{"num_hidden_layers": 14, "hidden_size": 384, "num_attention_heads": 3, "num_key_value_heads": 3, "head_dim": 128, "intermediate_size": 768, "vocab_size": 2971, "hidden_act": "tanh_gelu", "norm": "layernorm", "norm_place": "pre", "norm_eps": 1e-05, "positions": "learned", "qk_norm": false, "attn_scale": 0.0884, "bias": "all", "tie_word_embeddings": false, "parallel_block": false, "init": "normal", "init_std_qkv": 0.0198, "init_std_o": 0.0, "init_std_up": 0.0198, "init_std_down": 0.0, "optimizer": "ademamix", "learning_rate": 0.000253, "beta1": 0.9, "weight_decay": 0.76, "lr_head": 0.00501, "max_grad_norm": 0.5, "warmup_steps": 428, "schedule": "wsd", "decay_fraction": 0.55, "decay_shape": "exp", "final_lr_fraction": 0.05, "batch_tokens": 65536, "max_seq_len": 1024, "doc_mask": false, "train_tokens": 673200000, "max_steps": 10273, "dataset": "wikipedia_en"}
Each number is 200 + 30 x the weight over its row's rms, rounded and kept within 0 to 999. Layers, rows and columns count from 0. The size before them is the row's rms in percent of the matrix's.

# layer 9 attention key, 384x384, rms 0.0357, rows 340-376, columns 192-383
112,196,183,183,209,226,186,121,149,193,193,182,214,241,232,181,250,205,216,198,221,192,208,257,209,185,189,246,213,195,163,190,203,195,190,181,170,239,205,179,253,195,221,159,179,219,230,209,224,231,213,188,238,155,256,165,211,151,193,229,195,197,206,212,255,290,208,178,177,208,204,155,187,169,102,187,205,243,232,243,203,209,175,227,228,199,214,171,211,235,223,265,215,243,172,210,214,168,206,201,189,187,138,209,167,214,208,238,173,157,199,200,207,188,197,222,242,192,162,174,195,211,230,187,214,249,213,164,190,209,179,216,216,222,248,205,132,181,183,172,184,256,246,209,227,207,166,151,238,184,297,191,171,228,188,176,161,169,141,187,221,125,216,193,197,215,183,220,209,197,200,195,164,191,192,220,187,176,260,177,221,224,204,214,218,224,254,193,225,112,185,178,188
110,209,216,250,184,262,254,211,220,238,192,208,178,192,153,146,189,210,223,218,110,209,183,184,155,192,174,202,202,161,201,197,207,164,191,155,193,191,197,194,202,208,206,220,187,174,204,184,184,195,167,202,209,215,136,212,189,124,177,161,225,217,257,188,219,205,200,203,169,153,139,163,175,177,263,235,228,194,185,219,264,280,178,219,241,227,164,200,215,204,173,135,156,159,206,172,229,123,178,154,131,235,198,187,187,222,168,166,252,206,200,174,200,128,180,197,222,174,203,230,191,208,208,223,192,231,217,240,181,201,207,199,193,261,192,175,177,215,272,252,218,193,203,191,213,191,96,231,208,142,259,167,182,222,244,230,189,254,181,192,231,147,217,192,208,230,218,227,194,245,183,235,138,203,255,217,158,269,204,223,212,212,271,169,219,156,214,192,197,215,210,203,224
111,262,232,170,198,206,170,247,226,201,207,249,196,197,212,209,178,140,207,195,211,181,157,211,160,217,223,235,224,262,248,233,196,220,233,158,192,193,188,207,240,174,191,199,172,222,228,114,253,197,219,245,216,223,206,183,199,166,197,213,193,185,138,218,192,263,206,213,175,222,205,227,211,210,186,165,210,221,224,143,165,91,170,163,180,199,202,193,192,155,205,205,118,202,217,184,228,145,234,219,211,224,233,187,210,251,189,190,160,181,189,166,245,236,234,212,192,183,172,186,160,228,176,196,234,173,216,169,209,238,151,185,183,139,179,186,211,222,171,182,155,183,247,175,199,193,225,189,202,240,201,196,242,185,187,202,166,162,206,215,215,157,187,210,208,135,262,194,203,216,215,207,196,134,187,233,201,202,178,232,196,155,189,178,247,191,223,188,189,199,187,172,177
101,205,205,211,236,175,199,209,173,189,257,194,161,184,218,204,150,169,229,219,207,201,211,183,199,155,202,193,216,200,215,213,231,170,218,189,232,186,238,268,232,188,190,216,242,168,166,219,140,111,205,155,123,212,260,202,212,167,240,195,181,187,162,209,224,152,190,168,190,226,181,151,173,203,186,238,149,172,128,190,202,230,245,197,183,192,214,213,227,178,229,251,161,177,193,214,224,176,235,259,199,175,159,193,198,236,197,209,192,164,181,252,166,163,228,253,193,197,145,219,188,189,169,186,207,220,187,204,205,201,235,230,200,223,195,187,262,231,234,244,209,194,241,204,192,179,222,240,173,155,177,182,280,226,208,134,256,257,224,205,173,216,192,149,156,250,251,231,239,204,205,249,267,177,171,164,201,221,195,182,208,187,284,124,233,191,196,243,191,233,181,230,190
116,138,219,210,198,187,211,228,231,180,179,194,214,214,150,207,148,191,267,196,314,256,171,186,217,212,149,255,247,197,191,175,208,244,196,219,171,210,179,185,191,207,152,231,170,189,193,191,166,173,257,220,240,164,159,211,170,172,183,202,210,158,174,223,224,258,192,203,184,209,188,147,187,221,172,192,200,188,238,190,194,163,185,229,177,213,224,171,197,189,215,181,194,151,212,206,224,227,205,205,193,186,271,149,190,191,276,235,158,214,130,222,225,206,234,240,188,190,218,207,210,209,192,152,212,214,180,184,182,200,137,199,219,192,172,232,188,187,196,195,170,141,244,184,211,195,169,188,216,146,248,193,231,173,222,195,207,139,190,207,185,202,192,210,210,222,243,195,160,192,202,176,233,170,204,200,200,177,153,198,232,215,232,180,203,170,154,235,236,175,226,147,234
106,208,165,204,197,238,156,214,186,177,160,213,173,152,228,270,172,163,189,221,223,197,219,201,186,215,167,182,197,202,184,197,206,247,177,178,233,198,196,213,230,219,141,198,217,228,285,96,161,187,135,159,241,134,186,193,189,209,214,186,200,240,217,234,174,240,193,185,218,217,192,186,146,207,155,219,213,199,173,181,216,191,206,176,223,218,232,192,161,188,156,242,190,167,174,212,178,203,210,181,179,162,206,211,185,243,189,185,191,210,204,180,221,219,197,251,238,191,196,195,187,171,243,158,221,227,180,214,194,220,201,203,208,214,213,211,193,216,226,237,210,166,214,184,222,199,184,181,244,195,187,246,221,178,246,150,184,163,162,221,233,203,219,202,162,170,213,225,182,217,210,174,160,229,232,216,185,178,208,205,241,193,183,239,205,202,175,272,219,178,209,218,200
110,200,193,174,233,214,140,176,234,170,188,185,229,245,189,178,215,201,238,171,189,201,172,236,196,142,236,234,241,229,201,186,207,208,187,191,185,193,203,209,207,172,203,225,181,194,213,222,171,251,215,188,207,218,191,234,194,171,203,231,216,185,235,180,242,214,204,240,187,149,154,108,193,153,201,155,219,206,207,169,208,243,214,187,222,233,169,208,211,210,218,257,167,205,158,213,219,208,173,186,165,144,181,260,211,221,150,216,202,184,161,175,203,219,207,316,184,172,206,223,161,168,195,162,151,238,186,207,216,216,258,193,159,161,172,218,198,227,262,202,221,170,231,180,171,204,184,178,185,222,210,202,189,244,226,193,208,171,236,208,226,124,171,223,231,161,238,231,237,182,190,202,182,187,236,196,229,236,174,210,245,185,245,224,189,185,194,179,197,224,232,192,235
113,141,234,220,202,181,149,220,182,202,204,182,157,156,197,170,206,213,209,200,261,165,214,205,182,142,168,188,184,191,197,212,220,122,219,204,151,171,195,220,206,209,224,169,189,146,197,243,247,219,220,186,223,234,192,245,223,156,233,197,227,190,223,241,185,163,206,216,229,193,200,171,248,143,218,196,226,148,200,226,216,188,142,150,208,156,233,228,234,212,231,200,147,183,212,232,189,111,178,210,197,262,211,142,217,183,224,210,208,174,182,191,227,226,208,181,180,196,177,165,207,245,181,280,232,215,163,218,231,192,243,186,176,201,185,215,192,233,191,189,189,174,177,248,201,193,191,224,161,156,180,215,271,200,178,210,191,209,227,155,194,251,169,215,193,212,172,183,217,195,157,186,288,207,245,186,194,248,213,204,198,216,185,204,253,191,194,200,228,202,197,216,171
107,269,224,226,213,177,140,131,236,210,196,171,225,176,205,234,206,190,194,211,258,232,189,210,185,203,144,222,197,144,233,197,254,232,192,183,192,176,152,212,162,141,225,175,158,246,206,178,160,219,224,265,236,235,194,194,189,126,252,203,185,183,164,183,207,228,180,189,112,233,173,159,225,205,210,170,156,197,192,207,181,159,208,170,170,204,204,241,140,181,164,177,169,242,192,173,166,140,207,223,171,224,256,181,176,174,199,212,182,198,222,210,234,221,193,219,145,201,187,213,198,245,183,181,152,174,211,168,195,225,214,172,204,238,215,190,210,179,191,201,187,190,194,150,258,221,187,193,198,171,174,208,257,180,245,173,248,209,224,179,196,171,154,235,259,208,194,200,172,191,190,229,175,191,156,173,215,250,184,182,175,203,216,207,225,250,203,167,216,208,197,223,166
109,199,178,214,212,190,168,228,184,168,200,192,188,209,146,173,279,205,177,228,198,154,225,200,182,178,158,174,187,220,248,219,201,170,200,214,179,241,225,222,205,262,198,245,195,181,209,187,181,182,186,242,200,200,171,186,193,187,199,186,211,207,102,237,187,171,163,203,206,243,203,229,196,228,175,209,210,205,177,229,210,172,190,215,192,209,231,208,228,197,240,249,196,222,208,201,261,246,250,234,245,179,206,188,232,217,200,178,184,225,182,183,213,201,203,217,159,240,206,186,212,226,191,214,182,182,200,183,205,173,189,183,182,233,179,185,211,184,217,232,175,199,236,206,190,238,173,193,184,170,186,262,228,179,186,195,189,233,142,172,227,238,208,188,273,185,201,217,175,224,175,185,177,142,104,207,153,123,229,196,200,219,194,205,241,222,166,229,222,227,223,232,149
103,197,200,232,202,200,185,195,194,226,231,219,248,193,234,224,168,190,181,143,299,211,199,190,190,211,213,223,203,229,172,195,193,229,201,202,218,222,155,187,169,170,217,213,185,244,223,254,221,220,152,179,213,253,176,188,173,183,237,202,235,183,232,239,143,164,170,114,170,200,204,270,193,249,197,181,241,146,194,187,129,200,197,264,250,176,207,208,158,178,165,181,152,177,194,199,181,238,215,249,192,182,160,208,174,184,190,231,252,237,202,198,191,192,186,134,204,222,226,153,197,214,203,211,215,257,198,164,226,178,182,186,209,206,203,214,196,168,171,220,212,182,190,133,161,176,213,230,197,214,186,195,194,167,238,207,185,226,220,239,185,205,146,223,156,265,190,193,158,218,223,164,250,217,178,208,208,162,194,196,210,196,123,200,143,200,187,127,182,209,216,176,215
104,195,190,293,230,232,210,219,176,225,191,166,174,224,224,198,223,190,225,176,121,192,197,289,180,180,173,193,204,194,201,222,217,186,210,167,223,203,200,223,171,248,215,202,214,229,233,195,245,223,146,206,195,172,190,205,191,191,236,176,181,189,214,213,197,146,202,245,256,190,217,176,178,172,262,245,176,219,227,189,200,222,202,125,196,183,262,229,197,142,172,195,192,167,242,175,161,201,251,207,166,204,154,252,175,244,190,257,172,203,246,167,187,170,210,192,181,222,211,210,171,192,220,204,201,177,247,199,182,211,239,218,181,232,234,188,231,219,225,135,220,191,202,201,180,227,231,229,194,165,147,241,165,192,174,217,227,192,232,198,221,188,216,191,199,222,173,281,222,225,216,158,91,223,215,199,127,200,236,194,209,189,255,174,225,184,225,219,166,210,183,197,210
116,203,212,251,215,228,235,193,224,176,158,260,221,205,152,172,207,201,165,182,252,196,191,203,195,195,236,227,207,199,225,216,231,193,178,219,218,170,223,172,209,173,204,227,196,193,222,245,208,167,208,227,191,193,168,220,216,193,167,239,199,142,209,197,239,239,222,198,172,177,175,186,214,191,177,206,184,180,212,192,209,133,212,203,228,161,194,185,188,242,229,212,219,211,197,210,254,161,175,196,218,213,207,214,218,177,216,163,224,162,161,217,238,283,201,202,235,186,173,233,164,189,180,174,176,227,171,188,241,218,204,146,185,233,240,236,188,209,245,198,191,198,210,165,193,172,182,176,202,200,194,202,247,221,182,220,159,161,242,185,177,168,267,179,211,254,227,166,246,242,202,225,237,240,260,185,176,203,236,189,190,217,240,230,269,212,203,133,177,194,192,201,194
112,247,207,239,200,227,185,215,211,216,199,207,192,171,185,188,260,197,176,197,168,234,169,251,208,167,223,212,222,165,194,200,231,190,161,251,200,203,176,246,216,253,205,216,192,207,205,206,208,201,188,247,209,207,208,239,228,165,149,165,174,184,242,195,209,209,239,230,231,158,133,221,218,173,268,178,246,191,203,166,210,260,192,137,146,192,234,243,170,204,180,208,256,216,210,179,242,170,177,245,185,168,205,228,192,207,207,239,193,239,195,167,228,209,195,217,193,186,183,253,181,192,256,246,202,199,218,192,190,204,226,219,246,268,184,201,177,170,212,191,207,179,165,174,162,201,183,184,219,178,193,177,177,156,177,227,172,235,165,187,213,158,101,150,196,258,228,220,203,211,209,243,140,202,190,206,199,237,200,202,160,264,188,208,134,206,193,225,262,207,197,233,182
110,223,225,183,184,215,206,230,191,277,208,212,208,209,243,206,209,206,242,180,247,202,202,175,189,123,196,248,220,205,170,203,178,215,180,207,156,187,199,219,205,204,169,176,233,227,202,172,261,222,196,185,172,229,169,176,182,197,201,222,159,194,153,228,203,180,169,168,136,206,224,218,188,261,201,230,225,227,274,187,197,171,166,249,221,225,201,210,130,162,211,199,244,229,203,152,208,221,217,202,273,160,179,124,148,168,175,228,213,164,232,271,152,187,188,190,254,168,155,148,239,212,208,185,218,173,190,172,195,201,231,231,207,173,220,205,236,185,85,214,257,161,199,195,220,175,214,223,187,221,192,140,232,239,155,168,185,173,172,192,188,182,139,234,222,210,184,194,179,199,230,193,219,238,157,230,200,226,187,175,135,223,155,175,233,194,252,220,210,186,178,233,165
113,219,183,262,277,193,182,235,193,203,173,186,234,261,241,225,215,179,185,176,321,220,218,193,203,229,197,230,186,229,214,192,183,249,217,211,195,193,234,201,211,242,205,128,196,169,296,220,161,200,145,208,212,217,200,181,202,172,245,178,199,174,189,208,207,161,230,132,209,226,173,217,187,262,205,202,189,189,188,198,168,260,219,162,194,199,236,240,222,176,161,203,153,213,203,217,155,232,229,214,199,226,171,174,188,216,161,199,220,179,213,182,192,190,238,183,224,217,191,227,197,154,197,187,175,205,162,192,208,191,160,199,170,154,182,188,201,179,122,188,196,218,214,212,159,179,222,173,231,200,147,209,218,197,218,211,168,262,202,196,273,210,215,190,224,229,200,201,217,176,246,216,305,168,159,176,197,159,191,176,196,173,204,172,208,184,175,202,169,181,230,188,218
107,191,174,190,138,190,275,224,203,199,201,191,190,289,197,180,226,237,220,182,80,195,216,180,222,184,228,247,169,159,214,200,203,223,231,216,234,212,191,238,181,217,198,195,180,220,176,211,163,261,263,200,210,180,244,217,218,193,157,256,213,188,231,179,188,248,223,172,179,183,220,161,199,186,246,189,198,181,257,177,229,209,194,229,177,183,211,222,178,208,219,193,186,212,198,190,169,164,191,122,198,190,192,183,151,163,225,214,180,165,217,203,204,177,227,188,183,188,234,151,178,197,195,166,256,191,170,269,207,219,200,215,218,216,172,195,201,172,185,224,179,193,205,244,219,208,155,228,213,184,219,166,202,194,216,196,212,230,197,175,188,242,239,191,188,174,222,199,209,196,110,190,122,157,206,182,252,241,174,200,198,186,207,223,165,197,200,155,256,174,219,170,214
103,240,185,176,221,172,185,172,213,153,160,174,172,112,177,187,195,201,231,219,187,254,229,158,225,211,196,177,230,252,182,185,191,211,190,225,197,164,228,165,201,175,203,203,231,182,239,190,142,270,174,178,235,140,146,199,180,239,252,234,185,167,201,218,224,172,182,182,216,254,211,211,251,264,206,236,219,191,156,211,187,225,231,201,215,186,228,229,122,194,218,219,174,216,150,206,207,215,182,190,234,139,172,173,258,191,191,198,170,205,247,189,161,151,215,260,163,232,179,226,177,222,226,190,187,207,188,242,218,224,163,206,242,238,233,232,155,226,264,231,225,172,193,162,205,200,152,230,213,182,223,182,174,171,197,189,207,160,181,192,199,209,226,172,236,223,199,250,197,219,153,183,215,247,227,222,185,208,234,184,224,143,206,201,151,242,199,122,206,194,175,219,195
105,207,214,177,227,204,250,227,173,229,186,196,256,177,173,223,213,243,220,147,164,224,213,198,239,231,216,149,178,198,218,180,224,254,196,143,211,209,221,206,214,204,174,220,180,210,206,252,235,206,206,213,208,181,178,220,192,225,215,204,168,230,248,220,149,174,221,191,219,127,189,325,250,165,209,212,176,207,202,184,160,191,230,241,175,237,239,145,227,223,248,128,263,211,168,219,187,188,149,211,168,219,215,164,154,196,226,221,237,152,171,206,214,204,218,89,229,217,250,212,186,158,167,192,171,215,182,212,173,205,205,201,228,211,181,199,187,216,199,222,240,196,194,193,181,226,202,228,195,220,235,229,213,178,199,210,153,230,200,175,111,145,189,226,174,230,235,196,139,235,225,195,231,215,186,164,175,180,187,223,245,195,186,248,176,237,188,220,209,233,217,183,201
106,195,176,200,194,194,225,221,224,174,221,229,211,221,194,180,194,235,239,208,105,180,242,225,220,155,192,204,212,230,253,172,234,187,209,209,188,192,231,201,187,211,164,230,159,228,178,225,236,203,205,197,223,197,213,237,221,234,144,175,216,263,119,196,180,178,192,236,147,216,175,187,174,202,244,176,195,153,200,168,243,175,190,192,182,198,187,150,151,232,206,158,189,202,225,206,213,194,188,231,155,265,198,183,197,233,184,173,178,206,215,207,243,195,194,248,214,197,178,202,233,230,190,185,170,151,222,198,216,185,208,241,179,205,184,201,197,220,250,183,192,186,205,229,209,216,172,152,169,304,184,195,222,188,211,179,176,242,163,229,208,187,244,194,182,163,189,179,206,220,218,202,118,132,209,236,194,181,152,231,208,190,142,190,251,187,205,195,229,135,196,225,133
113,248,239,206,178,218,125,124,191,254,200,179,155,231,196,188,206,186,165,210,160,247,181,220,190,168,202,234,133,226,235,211,214,209,172,216,189,196,197,186,200,180,231,232,192,243,181,209,227,221,157,241,177,197,225,155,174,191,184,204,141,164,211,196,173,192,214,219,164,193,187,133,209,149,214,168,229,238,220,227,211,268,159,203,228,200,203,237,199,192,161,238,215,198,210,212,155,118,209,205,167,220,176,293,164,213,203,157,200,155,166,180,176,231,197,278,255,202,180,228,165,217,200,210,157,224,194,210,160,212,199,203,179,165,189,189,206,181,204,177,170,237,150,213,203,207,200,208,261,224,121,197,197,191,202,189,212,211,207,175,175,228,166,211,227,142,206,221,207,192,185,186,219,182,160,173,180,184,215,205,217,205,229,199,167,186,219,190,188,185,112,196,181
113,210,216,193,176,219,168,230,221,208,227,204,212,212,223,145,172,237,208,204,197,235,189,189,216,153,211,228,175,155,172,227,203,192,219,176,215,219,186,235,156,217,208,187,161,187,178,230,192,214,199,231,238,190,211,183,218,209,176,208,222,170,169,211,180,209,211,202,178,174,224,207,269,179,200,153,167,235,227,212,152,237,201,170,190,184,176,191,184,165,197,235,134,215,230,178,172,241,197,193,236,170,188,190,172,150,208,206,223,252,215,200,217,149,212,225,215,165,180,173,223,211,209,204,188,232,210,198,233,156,147,242,219,211,233,222,201,200,225,198,192,219,255,154,226,206,211,205,183,178,196,219,239,189,239,221,194,264,169,194,191,157,219,164,207,254,175,235,228,168,232,248,263,251,221,217,196,182,211,234,194,186,252,190,245,184,185,209,165,234,205,198,207
114,211,212,188,196,185,227,214,169,214,181,180,229,238,238,236,181,210,210,218,297,169,186,188,190,175,208,182,197,202,139,152,225,246,222,243,202,226,172,198,229,270,230,244,198,213,210,171,199,209,168,158,232,164,190,213,165,197,227,172,189,210,188,214,217,215,181,207,204,268,203,185,224,239,191,226,246,205,174,206,148,210,227,285,134,237,197,198,192,171,231,215,168,187,218,184,225,204,197,212,206,160,229,268,214,245,178,105,227,205,181,185,221,177,234,174,191,246,156,165,175,170,195,210,194,118,203,206,182,253,191,182,213,232,214,192,172,194,222,131,155,228,202,212,176,206,157,224,141,160,213,207,261,219,174,168,177,239,197,219,156,232,197,186,200,207,215,215,192,200,179,178,177,191,188,217,172,183,270,217,201,199,243,179,144,221,185,214,156,271,178,211,125
103,245,256,198,163,208,125,144,205,193,194,192,182,273,234,188,259,201,166,231,269,195,162,212,224,176,188,173,253,169,242,212,199,260,137,203,191,178,178,217,208,248,204,254,177,180,197,218,178,246,224,219,207,189,234,145,140,181,164,150,147,183,188,235,186,180,206,209,170,278,199,180,186,157,213,173,206,155,234,214,152,173,191,216,168,191,191,172,221,204,231,228,220,198,214,183,192,194,208,206,189,175,233,143,143,200,182,215,208,191,204,194,207,223,236,232,213,154,201,212,198,175,142,171,182,198,177,186,195,213,182,249,165,228,99,240,196,192,188,198,188,200,219,187,186,208,183,220,209,174,232,168,218,166,176,164,218,191,209,211,180,202,158,244,196,143,206,192,265,231,190,154,261,120,152,168,220,167,184,212,185,197,267,193,218,175,178,164,231,179,183,198,182
111,170,232,203,226,175,207,237,212,191,218,205,148,203,154,188,191,189,199,203,233,205,194,180,257,166,210,230,164,197,209,210,207,205,200,237,209,224,212,196,202,193,178,202,122,162,174,192,175,208,227,246,249,217,180,207,139,204,188,200,199,221,202,166,195,220,178,200,196,150,214,224,175,200,259,178,187,225,180,259,220,190,194,178,208,195,198,186,233,203,193,195,230,167,237,201,167,219,193,171,186,157,127,186,196,184,191,219,168,178,246,216,203,174,181,186,222,208,176,165,205,189,198,187,209,200,240,169,213,168,192,221,212,213,212,201,214,188,163,194,167,144,187,216,166,242,221,164,223,211,181,185,190,239,218,205,164,130,213,209,246,201,228,184,268,243,197,123,205,218,200,175,217,205,162,196,269,227,180,228,186,175,183,158,171,228,250,200,183,153,182,201,181
111,260,194,164,246,211,190,225,186,223,196,168,191,217,159,162,212,198,181,168,151,218,217,217,208,213,206,204,230,247,232,187,207,212,185,212,205,211,181,241,220,195,214,187,219,180,229,209,248,201,211,216,177,213,193,238,176,217,203,243,206,182,258,231,168,200,186,268,161,219,206,203,225,187,172,224,206,214,216,171,174,229,193,181,192,213,230,160,124,172,226,176,211,206,231,215,182,227,193,195,231,190,248,259,158,144,224,212,209,186,196,187,181,164,218,220,225,170,184,248,248,211,175,233,143,217,165,179,193,149,206,177,152,199,196,225,200,206,228,186,168,174,197,188,209,185,162,218,210,171,172,212,137,263,213,221,211,234,217,172,195,239,200,180,259,193,205,206,184,214,270,181,186,192,205,197,176,240,167,227,207,237,184,188,178,200,154,171,224,172,207,230,150
104,177,219,247,165,179,155,207,222,193,150,176,216,224,203,183,252,201,191,209,179,194,197,212,197,222,172,179,201,188,112,132,202,217,184,218,233,176,193,173,209,209,226,263,218,250,220,203,163,202,226,184,166,149,237,150,180,116,161,164,158,128,209,198,233,184,221,249,174,217,159,185,213,218,219,195,171,175,202,170,202,188,257,192,183,228,273,162,180,220,165,208,223,178,245,177,164,210,219,193,162,223,192,223,192,225,189,169,203,261,224,272,169,204,237,257,241,165,197,225,227,215,212,215,131,181,178,175,191,243,198,245,204,216,162,224,164,182,225,142,262,235,205,243,214,212,185,224,252,207,199,176,166,195,248,255,200,199,131,211,159,196,174,176,172,204,178,252,174,155,225,189,218,170,159,192,166,181,196,232,220,194,236,174,253,199,197,131,173,209,177,162,225
103,239,199,239,205,135,154,169,207,187,188,240,239,223,223,200,233,188,222,192,163,180,137,182,228,186,214,214,231,196,221,220,267,176,230,217,233,202,177,135,174,236,192,228,170,224,176,138,146,206,157,214,148,169,255,204,209,157,250,140,214,177,203,215,237,254,255,167,181,281,237,169,176,206,160,225,202,207,181,237,193,220,190,149,230,223,183,215,199,229,168,187,198,185,208,188,170,174,194,207,180,213,242,212,175,187,175,187,226,168,147,206,229,229,182,256,211,222,203,230,199,197,203,181,157,213,222,186,169,209,190,209,205,264,194,198,198,199,251,200,198,189,195,203,207,185,166,214,184,184,199,201,247,243,197,196,166,164,202,169,173,178,250,138,154,180,229,234,233,196,232,206,195,203,264,197,190,184,202,176,190,219,266,158,246,258,226,211,264,169,184,180,152
101,220,188,206,168,187,245,190,229,241,200,167,135,212,191,247,150,245,209,200,183,233,164,207,208,171,163,247,188,211,100,178,225,190,168,230,223,212,217,154,199,224,194,253,160,199,219,194,153,212,195,182,148,133,236,161,194,190,170,141,193,180,217,203,187,163,243,284,190,192,197,170,196,151,238,237,203,235,137,236,190,266,201,164,178,208,205,224,276,183,189,162,206,201,178,172,197,213,169,199,166,181,256,225,202,205,156,183,262,233,248,149,193,170,168,187,237,216,256,229,178,169,218,232,159,186,215,226,141,170,200,184,179,257,171,201,210,233,243,206,232,234,194,190,195,186,147,165,199,145,209,192,176,194,183,197,236,215,243,213,202,196,171,184,225,174,205,169,208,189,207,194,208,214,182,150,204,154,218,216,220,186,261,157,170,191,222,162,248,196,192,182,242
110,153,191,207,224,214,185,200,211,202,218,227,240,229,217,247,218,200,269,196,224,180,224,203,174,189,201,236,173,180,199,183,228,228,235,179,229,203,236,177,193,181,239,180,209,177,182,250,184,152,181,159,251,210,236,190,192,226,237,206,206,243,222,198,199,186,217,210,240,141,220,187,209,202,211,180,178,224,200,148,185,205,177,216,217,190,192,204,185,181,209,140,198,177,261,234,221,232,276,214,136,194,256,238,197,160,162,165,196,200,195,193,189,202,195,185,202,187,185,190,248,203,216,136,218,230,220,243,201,220,169,193,179,202,238,227,234,181,241,216,188,203,198,187,204,187,181,241,236,178,125,190,221,163,143,183,209,170,159,215,108,188,190,214,162,225,187,224,164,173,179,238,184,204,208,214,190,182,291,210,170,180,265,214,199,175,221,296,217,221,193,180,242
116,201,207,140,262,168,202,179,221,172,158,188,198,285,212,195,146,231,230,227,223,197,218,212,203,211,227,237,208,197,236,207,189,243,180,220,186,212,238,207,205,226,231,177,209,192,236,211,144,183,179,201,236,177,188,202,186,194,241,192,209,245,177,194,218,142,200,195,204,157,186,124,241,203,207,241,232,179,189,189,193,237,211,170,224,188,194,169,225,191,232,240,166,206,220,184,163,213,169,244,254,179,179,174,231,275,195,194,206,206,141,236,248,154,225,211,233,203,196,240,164,165,149,138,177,178,217,192,256,181,120,197,229,223,297,229,217,179,266,243,219,210,200,187,204,182,215,221,183,196,193,160,216,203,198,195,195,196,182,174,217,213,196,183,213,222,173,247,184,224,178,228,195,183,228,182,132,176,220,246,203,148,297,170,197,214,203,202,166,143,217,203,167
107,197,188,222,190,172,129,243,186,233,198,184,205,211,206,199,173,235,227,194,188,244,152,196,228,198,226,277,167,215,236,168,181,201,184,210,230,199,245,202,161,162,229,159,166,238,213,225,193,216,118,220,195,139,214,217,211,178,231,210,179,145,209,200,168,237,208,185,224,186,204,128,233,184,129,220,219,179,212,153,166,196,213,203,167,204,174,257,229,204,151,270,194,201,163,185,162,175,195,202,154,151,178,241,219,275,218,181,224,168,158,257,241,165,158,283,238,169,216,214,195,196,220,249,128,213,231,244,157,157,219,216,230,178,189,189,191,205,265,254,170,196,206,212,228,137,238,200,218,132,247,254,187,223,189,169,184,234,222,198,169,209,242,180,209,177,190,167,208,211,220,231,188,207,239,234,212,177,185,206,186,217,234,224,198,184,199,219,194,209,173,226,171
111,209,231,206,243,212,205,172,189,194,208,175,205,218,226,206,218,171,204,223,211,235,182,239,190,220,268,241,162,205,183,207,253,264,218,227,218,198,165,188,137,177,209,204,177,133,189,157,240,188,226,166,239,149,209,212,203,161,201,174,206,198,210,205,242,207,193,218,190,247,187,159,170,229,193,186,155,221,170,254,171,196,214,128,225,199,209,204,232,173,182,178,187,213,238,203,201,136,222,179,202,203,195,242,231,261,246,172,152,221,198,177,177,190,241,230,135,191,196,214,208,161,237,195,179,267,199,180,209,179,194,208,193,230,242,176,182,231,235,156,213,188,190,212,189,212,204,228,213,183,151,216,257,172,168,170,166,202,225,211,241,196,199,198,240,179,241,224,220,212,180,168,233,209,208,186,169,180,224,187,227,172,227,191,208,219,183,201,231,233,217,197,186
103,211,241,243,248,199,186,183,240,206,220,216,227,225,150,239,173,216,219,222,235,147,130,207,207,178,194,219,221,234,155,196,172,231,166,168,217,218,205,243,238,195,239,223,217,192,192,247,216,214,235,214,235,251,253,140,163,166,176,152,189,196,195,217,234,129,215,200,196,199,172,207,232,260,187,175,167,220,188,224,182,264,236,201,131,230,175,221,209,198,188,165,191,207,159,184,178,194,153,157,202,210,149,224,255,195,222,193,180,234,171,220,215,271,207,191,219,201,185,185,204,207,266,207,211,204,215,193,165,188,176,183,205,192,195,207,171,170,184,259,188,179,171,193,243,232,194,206,231,216,201,203,170,243,180,213,243,151,159,210,133,115,241,137,206,229,198,179,223,247,211,148,206,214,161,208,138,162,223,164,238,191,191,172,244,216,175,213,194,194,196,233,198
110,233,270,270,208,227,234,196,146,250,223,243,176,273,212,228,242,212,186,198,266,267,163,166,169,192,182,170,213,232,178,198,187,210,165,192,204,203,216,216,187,237,176,211,156,207,209,196,223,208,149,239,238,255,225,184,232,201,177,217,201,230,233,189,193,195,178,144,183,193,218,237,181,206,167,175,223,192,209,196,154,194,220,186,203,152,227,217,211,175,223,141,191,269,210,257,185,199,223,236,215,178,210,139,231,210,191,251,197,194,237,242,223,200,229,153,140,178,222,267,154,206,164,206,164,185,147,196,210,162,194,220,187,216,217,208,183,198,194,227,206,193,222,135,196,182,187,186,281,246,149,208,134,186,195,159,176,169,180,230,184,199,183,206,238,208,162,229,186,213,215,204,195,202,135,225,145,205,169,217,193,201,194,210,228,189,221,203,172,189,176,197,208
098,221,209,188,181,221,249,214,179,204,157,231,215,250,282,214,163,195,205,182,160,181,203,150,260,185,214,271,249,258,187,219,176,208,183,242,135,238,194,224,168,188,230,188,201,201,198,161,232,199,227,199,236,186,254,211,220,221,154,160,214,177,198,224,161,246,174,134,226,177,251,248,213,173,184,186,227,221,237,233,211,160,203,141,189,198,190,182,206,178,183,154,201,232,228,176,187,249,193,213,225,217,137,185,191,190,174,217,205,234,178,159,211,220,183,158,207,206,263,168,200,174,192,190,214,257,163,204,195,183,180,224,197,193,185,207,194,209,158,223,156,190,167,180,189,199,170,176,231,260,240,207,160,199,189,182,219,199,168,184,230,232,227,209,205,216,206,168,163,213,192,195,162,218,225,214,205,224,185,214,192,215,171,182,197,184,206,189,207,156,206,205,248
113,165,188,222,287,178,233,187,207,217,211,161,161,211,240,222,204,192,243,217,239,221,195,184,184,180,206,204,259,261,186,200,165,203,163,203,187,198,214,173,200,195,190,236,210,203,165,181,158,152,189,151,224,120,206,232,175,172,204,209,160,198,234,237,208,190,170,147,252,230,207,241,172,241,221,159,267,198,193,204,187,210,197,201,178,140,207,239,195,200,191,220,206,195,229,193,213,207,233,186,159,160,161,204,192,202,197,130,210,241,193,204,229,160,237,242,239,168,187,245,191,205,217,177,172,168,207,211,169,201,189,252,206,189,156,250,177,213,251,243,196,269,182,195,189,197,199,193,232,234,287,218,195,223,187,212,181,158,230,194,249,201,225,204,217,178,180,192,233,203,231,225,189,180,184,207,205,209,206,216,219,223,221,222,193,178,208,104,183,204,182,237,180